From a checkpoint of a small transformer trained on Wikipedia: 2 heads of 32, an embedding shortcut.
Each number is 50 + 12 x the weight over its row's rms, rounded and kept within 0 to 99. Layers, rows and columns count from 0. The size before them is the row's rms in percent of the matrix's.

# layer 2 MLP up, 256x64, rms 0.231, rows 0-99, columns 32-63
107:63 62 38 30 42 39 69 40 46 60 27 36 53 56 27 27 63 48 40 34 54 75 42 43 43 38 67 49 75 42 55 47
109:72 56 49 69 50 37 63 37 40 54 79 49 51 61 44 36 74 51 47 46 40 47 31 62 34 62 36 69 54 44 61 31
126:52 67 38 68 29 52 45 61 38 44 57 40 63 45 37 42 48 67 39 38 76 45 47 65 23 45 54 74 43 44 74 33
095:51 62 43 52 45 60 26 45 60 67 53 49 60 69 50 58 42 72 41 55 54 52 39 75 25 48 65 42 51 62 52 54
102:74 56 37 70 62 47 49 28 35 31 57 50 56 65 36 60 46 45 43 75 71 45 63 49 53 33 59 57 65 47 39 56
110:56 58 44 56 53 68 48 59 58 60 42 57 21 53 48 59 79 60 65 69 56 58 42 67 49 48 54 38 59 46 54 65
098:63 32 34 55 63 51 50 57 71 72 46 22 48 53 35 32 80 50 49 77 70 44 53 63 47 55 45 36 40 49 42 50
091:39 60 46 61 55 48 42 35 65 70 73 35 51 42 55 46 53 42 39 75 73 43 57 57 44 35 43 44 53 44 65 57
090:40 57 54 45 61 41 29 53 44 44 46 57 07 55 32 69 68 44 51 46 45 43 59 45 22 53 65 57 53 48 57 39
085:40 63 53 51 48 38 24 42 35 39 60 44 37 52 35 38 44 50 37 45 57 40 41 33 43 29 74 55 67 50 64 52
096:49 51 58 57 37 55 37 27 49 40 44 45 48 51 56 44 53 54 39 61 67 70 36 59 40 36 46 58 47 35 71 30
096:33 43 77 42 44 30 33 40 54 47 73 62 40 39 49 14 44 30 64 50 42 43 51 66 46 46 70 54 60 47 35 47
096:62 58 46 71 60 50 59 57 35 47 45 39 54 52 43 48 47 35 45 63 40 57 41 55 43 52 47 56 47 58 47 51
090:30 79 47 36 59 61 38 50 31 65 54 25 38 44 52 49 46 52 51 53 66 56 33 60 64 51 58 37 26 47 40 54
102:45 38 54 46 57 64 62 57 65 65 57 22 46 48 43 43 52 50 55 71 59 73 41 57 57 42 52 22 46 55 58 47
091:47 67 35 34 55 42 47 30 24 34 46 44 61 62 42 21 72 41 41 60 61 61 71 49 30 50 60 58 43 47 44 60
120:39 54 51 50 47 40 63 39 41 68 53 43 56 67 32 57 52 55 66 70 37 66 51 76 48 41 48 55 63 43 47 34
104:57 68 74 40 54 51 50 35 56 72 55 35 62 53 44 45 43 63 50 46 51 55 54 40 52 20 55 43 39 33 60 37
094:47 42 64 78 79 60 61 59 54 44 39 56 37 55 32 30 44 49 56 37 64 78 54 46 41 55 60 37 68 54 62 38
095:62 40 69 43 45 47 44 63 32 61 56 50 63 63 51 26 61 57 78 64 77 52 50 57 24 61 34 47 55 44 56 38
105:50 69 37 50 75 55 46 42 49 59 46 50 61 49 41 56 47 44 45 46 45 69 60 57 41 48 65 44 51 60 49 24
091:56 65 57 58 67 49 59 52 56 52 58 34 47 51 59 45 46 52 37 36 34 37 44 39 64 32 55 46 41 41 68 50
113:56 56 34 36 71 51 75 54 53 71 60 51 31 53 54 55 60 42 39 56 58 54 34 66 55 40 51 48 54 52 37 58
107:72 35 52 78 72 52 41 59 43 49 38 40 40 41 55 59 51 39 52 52 60 59 44 56 51 28 54 41 41 56 44 26
107:54 52 38 78 75 43 52 24 42 67 54 53 53 38 56 55 64 36 43 58 64 72 54 64 60 41 65 32 37 40 43 54
107:54 57 61 46 63 52 76 51 28 67 44 54 53 44 46 47 62 70 45 36 61 71 52 57 22 44 44 65 46 61 75 50
109:73 40 50 49 46 33 50 55 64 73 35 53 63 54 59 62 53 37 66 38 58 63 31 68 47 44 42 53 61 39 59 36
107:70 71 55 59 47 53 48 59 51 40 61 50 48 48 39 35 48 56 70 31 31 52 54 54 46 15 37 50 45 60 46 56
102:59 45 45 64 62 47 57 55 40 68 57 52 47 67 46 46 52 58 31 64 39 57 36 58 55 37 76 51 49 62 28 52
098:67 40 50 43 53 20 32 42 58 43 45 37 26 43 37 41 36 52 27 41 59 41 53 71 53 45 40 39 54 66 63 43
106:46 51 37 56 40 39 54 20 40 58 44 36 53 64 36 47 44 47 67 68 56 59 61 47 45 21 48 43 66 48 75 49
106:56 60 51 44 42 53 42 63 34 59 64 56 60 63 47 42 77 45 76 55 64 51 11 56 47 51 67 48 48 52 35 51
102:40 49 63 49 77 52 31 46 48 50 47 49 27 63 18 36 45 66 67 58 39 51 52 41 47 42 60 53 28 64 45 53
096:43 57 52 49 50 36 27 50 40 76 47 53 40 62 46 65 36 44 43 39 57 56 40 51 62 24 54 56 41 56 55 29
102:65 47 61 59 74 53 46 43 53 35 59 38 52 87 53 61 47 61 41 40 49 58 46 53 51 53 68 40 41 66 50 51
084:60 53 51 63 59 68 52 54 50 78 50 22 28 55 47 40 47 58 66 38 61 64 46 56 37 45 57 26 78 63 63 39
102:59 52 65 44 83 42 51 62 48 56 43 43 55 48 36 53 56 64 53 53 39 58 40 59 68 55 57 42 32 52 72 61
089:27 49 40 40 57 55 60 49 36 69 44 57 41 27 37 45 61 56 77 61 45 45 25 58 52 43 43 44 42 58 60 51
100:28 62 69 72 44 69 46 51 56 38 61 53 51 43 42 37 53 40 61 56 66 46 53 61 39 43 88 49 49 40 39 36
089:40 56 42 51 50 37 39 40 25 40 36 46 64 61 50 37 69 55 53 53 51 49 58 47 62 38 50 45 41 43 44 36
105:60 56 49 52 48 51 31 44 51 69 50 36 46 48 44 65 58 57 42 26 31 63 58 56 49 42 66 31 71 43 35 68
101:41 58 33 64 53 54 45 39 50 53 42 44 48 64 50 51 77 49 56 32 49 42 41 46 63 56 53 56 76 26 37 34
093:50 45 68 55 41 45 49 45 54 38 47 41 24 54 36 39 66 52 39 77 68 38 72 46 35 55 58 53 44 20 69 47
084:58 61 53 56 57 42 34 38 49 65 63 30 60 34 35 51 53 43 67 37 38 51 49 39 31 49 55 53 39 42 51 73
095:75 53 52 91 53 33 31 54 50 52 34 48 48 51 48 38 47 78 54 52 67 50 39 57 45 50 45 61 62 50 60 33
098:40 49 34 61 37 58 37 19 51 74 46 26 34 47 37 68 50 40 47 47 42 72 54 67 54 44 36 37 57 54 42 31
102:33 59 44 81 61 34 58 28 33 43 51 35 49 62 56 45 58 55 49 60 58 33 60 56 51 46 53 63 58 40 47 41
093:71 61 62 78 61 31 70 50 55 49 62 51 54 44 55 51 47 62 41 80 73 42 69 47 43 42 39 53 49 35 69 36
093:53 48 63 40 38 27 44 60 56 76 35 53 39 51 45 60 43 55 67 56 49 49 34 72 60 48 62 31 64 54 50 49
101:47 51 62 56 40 32 34 50 44 52 42 60 58 43 61 47 42 53 45 57 39 49 42 41 34 35 57 38 62 52 60 60
116:75 37 37 66 52 48 67 59 62 49 50 50 37 74 51 52 49 60 82 38 51 65 55 65 61 41 43 48 55 63 50 60
103:63 52 54 57 54 27 32 21 45 54 43 44 23 44 50 44 63 43 51 28 65 33 60 60 49 48 48 45 50 59 41 52
096:58 66 63 57 57 56 58 33 42 41 53 49 36 63 50 56 63 52 62 58 51 84 34 48 38 59 27 32 40 35 45 54
103:45 62 47 66 63 60 27 41 55 44 56 38 39 70 53 45 49 53 69 47 69 36 27 50 56 18 71 59 42 51 60 62
101:38 60 54 48 61 38 44 50 25 81 53 43 40 62 37 50 42 49 46 63 43 48 39 38 49 56 76 46 64 20 44 56
098:70 32 46 46 59 32 53 20 49 64 52 53 51 59 56 57 48 44 39 56 49 54 58 42 43 28 58 17 39 56 51 66
100:62 52 40 39 80 60 63 40 50 53 55 32 43 44 50 39 55 49 72 66 52 58 47 61 46 58 58 62 43 55 58 38
099:39 43 41 47 51 57 61 46 33 60 27 42 48 74 27 28 66 50 44 59 65 43 53 72 47 51 36 43 52 43 57 52
095:48 58 38 44 52 38 42 51 37 55 60 47 60 78 54 60 49 64 50 72 55 80 66 68 59 42 64 47 46 51 55 38
102:45 74 42 62 64 36 55 54 39 46 55 46 54 65 47 51 40 71 77 44 53 82 42 65 52 39 63 48 39 61 40 26
118:46 68 29 48 71 31 59 57 47 37 61 58 28 45 37 29 51 62 45 39 48 38 58 47 41 42 44 39 61 57 51 46
108:68 41 73 42 54 66 44 58 50 46 29 52 54 44 38 53 58 73 55 43 63 47 69 71 50 34 36 31 62 50 61 63
099:56 48 74 54 71 40 51 45 37 65 72 57 53 55 44 39 74 67 50 32 52 55 48 53 56 51 33 58 60 39 42 63
094:51 52 44 82 61 67 56 50 48 43 32 45 45 43 48 58 83 43 57 48 63 51 67 42 50 36 43 58 65 23 36 45
095:48 48 64 43 53 52 35 47 50 68 53 38 18 57 27 37 46 54 52 46 33 49 67 50 54 31 53 40 63 50 34 45
104:47 38 52 60 54 57 43 47 55 74 67 53 45 62 25 38 37 61 39 44 65 41 30 63 42 54 54 44 66 42 72 59
106:63 69 44 58 57 56 69 51 44 33 46 24 50 61 56 59 41 50 36 40 56 66 58 61 28 23 55 57 65 52 57 70
096:48 45 43 51 53 59 49 61 52 55 75 48 54 48 50 53 52 67 40 55 52 50 54 94 24 41 38 61 68 54 53 47
100:30 53 50 77 62 26 44 25 63 55 50 53 39 70 56 63 49 37 49 50 74 72 61 56 54 42 70 42 67 49 37 48
099:53 57 69 53 48 48 54 50 67 66 73 40 57 47 58 66 60 64 49 57 51 66 69 80 19 56 41 56 53 34 50 52
124:68 44 35 51 57 38 50 37 47 54 51 49 44 49 53 44 65 73 57 57 79 40 56 65 44 42 43 47 40 48 40 64
096:50 44 54 71 56 45 54 56 18 68 42 56 62 32 42 45 65 44 42 57 64 74 57 63 65 53 52 53 46 46 58 52
097:73 62 62 47 67 53 63 65 41 52 38 56 33 73 44 41 51 42 50 52 44 51 45 55 50 35 43 28 41 65 42 47
093:61 50 46 72 38 48 33 66 54 59 53 41 59 25 57 15 66 35 52 66 57 54 37 63 52 42 54 56 67 53 46 34
092:63 72 42 69 64 38 68 71 34 43 48 49 54 53 55 46 61 74 65 59 69 36 51 57 48 31 44 60 55 49 53 41
097:41 56 54 45 41 51 18 41 43 49 50 47 32 26 48 24 35 55 35 59 37 38 47 45 55 42 51 48 66 29 40 62
105:35 46 49 69 45 45 37 28 40 51 60 26 54 63 43 50 47 40 64 49 53 42 60 54 55 47 55 55 71 42 59 59
091:48 64 55 62 52 39 52 62 77 56 68 38 43 34 20 22 41 42 52 50 54 43 61 55 58 41 61 65 40 54 49 27
099:54 60 51 46 39 58 52 57 52 72 61 51 50 51 58 43 59 50 54 58 53 66 29 41 58 47 62 43 42 54 74 52
094:64 43 55 58 67 52 66 67 52 61 42 36 61 56 41 52 71 49 41 61 55 47 43 54 43 55 44 38 59 43 38 72
099:75 52 61 77 74 54 38 48 22 46 54 49 56 39 53 28 72 42 51 52 48 45 54 67 44 55 40 58 44 29 38 46
095:56 58 53 50 51 43 52 25 56 60 70 77 34 73 38 38 64 58 55 31 56 47 49 62 59 55 76 55 50 34 52 49
083:45 52 36 58 58 40 33 67 55 38 44 40 62 45 40 66 67 50 51 53 56 68 27 39 35 52 79 64 56 66 57 52
109:63 45 70 51 45 65 60 55 38 65 59 42 49 53 31 41 60 39 64 27 46 49 55 40 20 33 54 54 42 52 55 57
113:48 66 35 59 44 44 66 26 54 59 44 46 15 45 17 42 53 51 43 31 56 57 50 52 50 56 53 47 56 34 39 44
106:59 40 38 57 51 72 50 42 62 44 63 36 47 73 42 65 48 57 43 49 59 56 34 61 35 40 60 44 61 51 45 52
109:38 68 57 45 64 52 24 62 63 53 37 63 52 53 43 68 56 61 43 59 49 67 30 67 56 41 55 49 29 50 69 54
096:61 54 64 57 63 38 63 44 46 53 68 43 32 47 41 47 38 45 60 49 42 53 35 43 44 60 66 46 43 58 62 39
081:46 75 55 54 59 33 43 52 41 50 63 41 26 67 57 42 62 56 57 29 49 38 40 59 54 45 54 54 44 42 46 56
106:66 64 54 47 53 56 44 46 37 52 53 40 37 54 57 39 47 52 78 60 58 60 44 47 39 60 71 42 44 39 53 42
093:53 54 52 48 58 65 49 45 57 72 56 43 46 51 39 51 59 71 75 42 37 79 52 35 56 25 49 30 50 56 56 46
105:41 61 45 53 72 50 36 38 29 75 36 61 44 45 46 47 43 53 50 56 44 52 32 56 44 38 54 47 74 56 48 63
114:70 55 43 54 57 49 59 57 60 61 51 36 58 57 52 52 66 56 51 71 58 60 35 50 48 48 56 51 44 62 70 45
095:51 52 59 48 38 61 48 54 21 57 53 51 18 45 49 63 42 65 43 71 53 53 35 40 43 50 51 46 49 34 66 31
108:55 81 41 45 64 47 38 44 31 83 37 35 41 45 34 51 56 59 64 52 61 64 21 56 53 45 54 47 53 59 55 51
091:64 54 53 54 68 43 49 34 47 45 51 54 44 35 36 58 62 40 57 61 44 49 68 44 55 50 53 56 53 17 70 61
098:51 35 51 67 71 49 43 59 55 36 66 48 48 72 46 45 65 52 75 52 37 54 57 68 48 45 52 62 42 49 60 21
098:51 38 58 55 50 34 40 36 43 55 41 43 40 57 45 36 71 54 48 63 37 66 51 44 47 55 67 57 55 22 45 58
119:70 50 44 52 54 39 46 50 43 64 39 63 51 58 41 57 70 64 63 31 72 72 31 64 36 37 66 45 70 60 68 56
086:58 33 45 47 50 65 54 66 61 59 52 19 27 55 34 51 56 49 37 53 57 77 26 52 45 51 56 39 60 61 49 29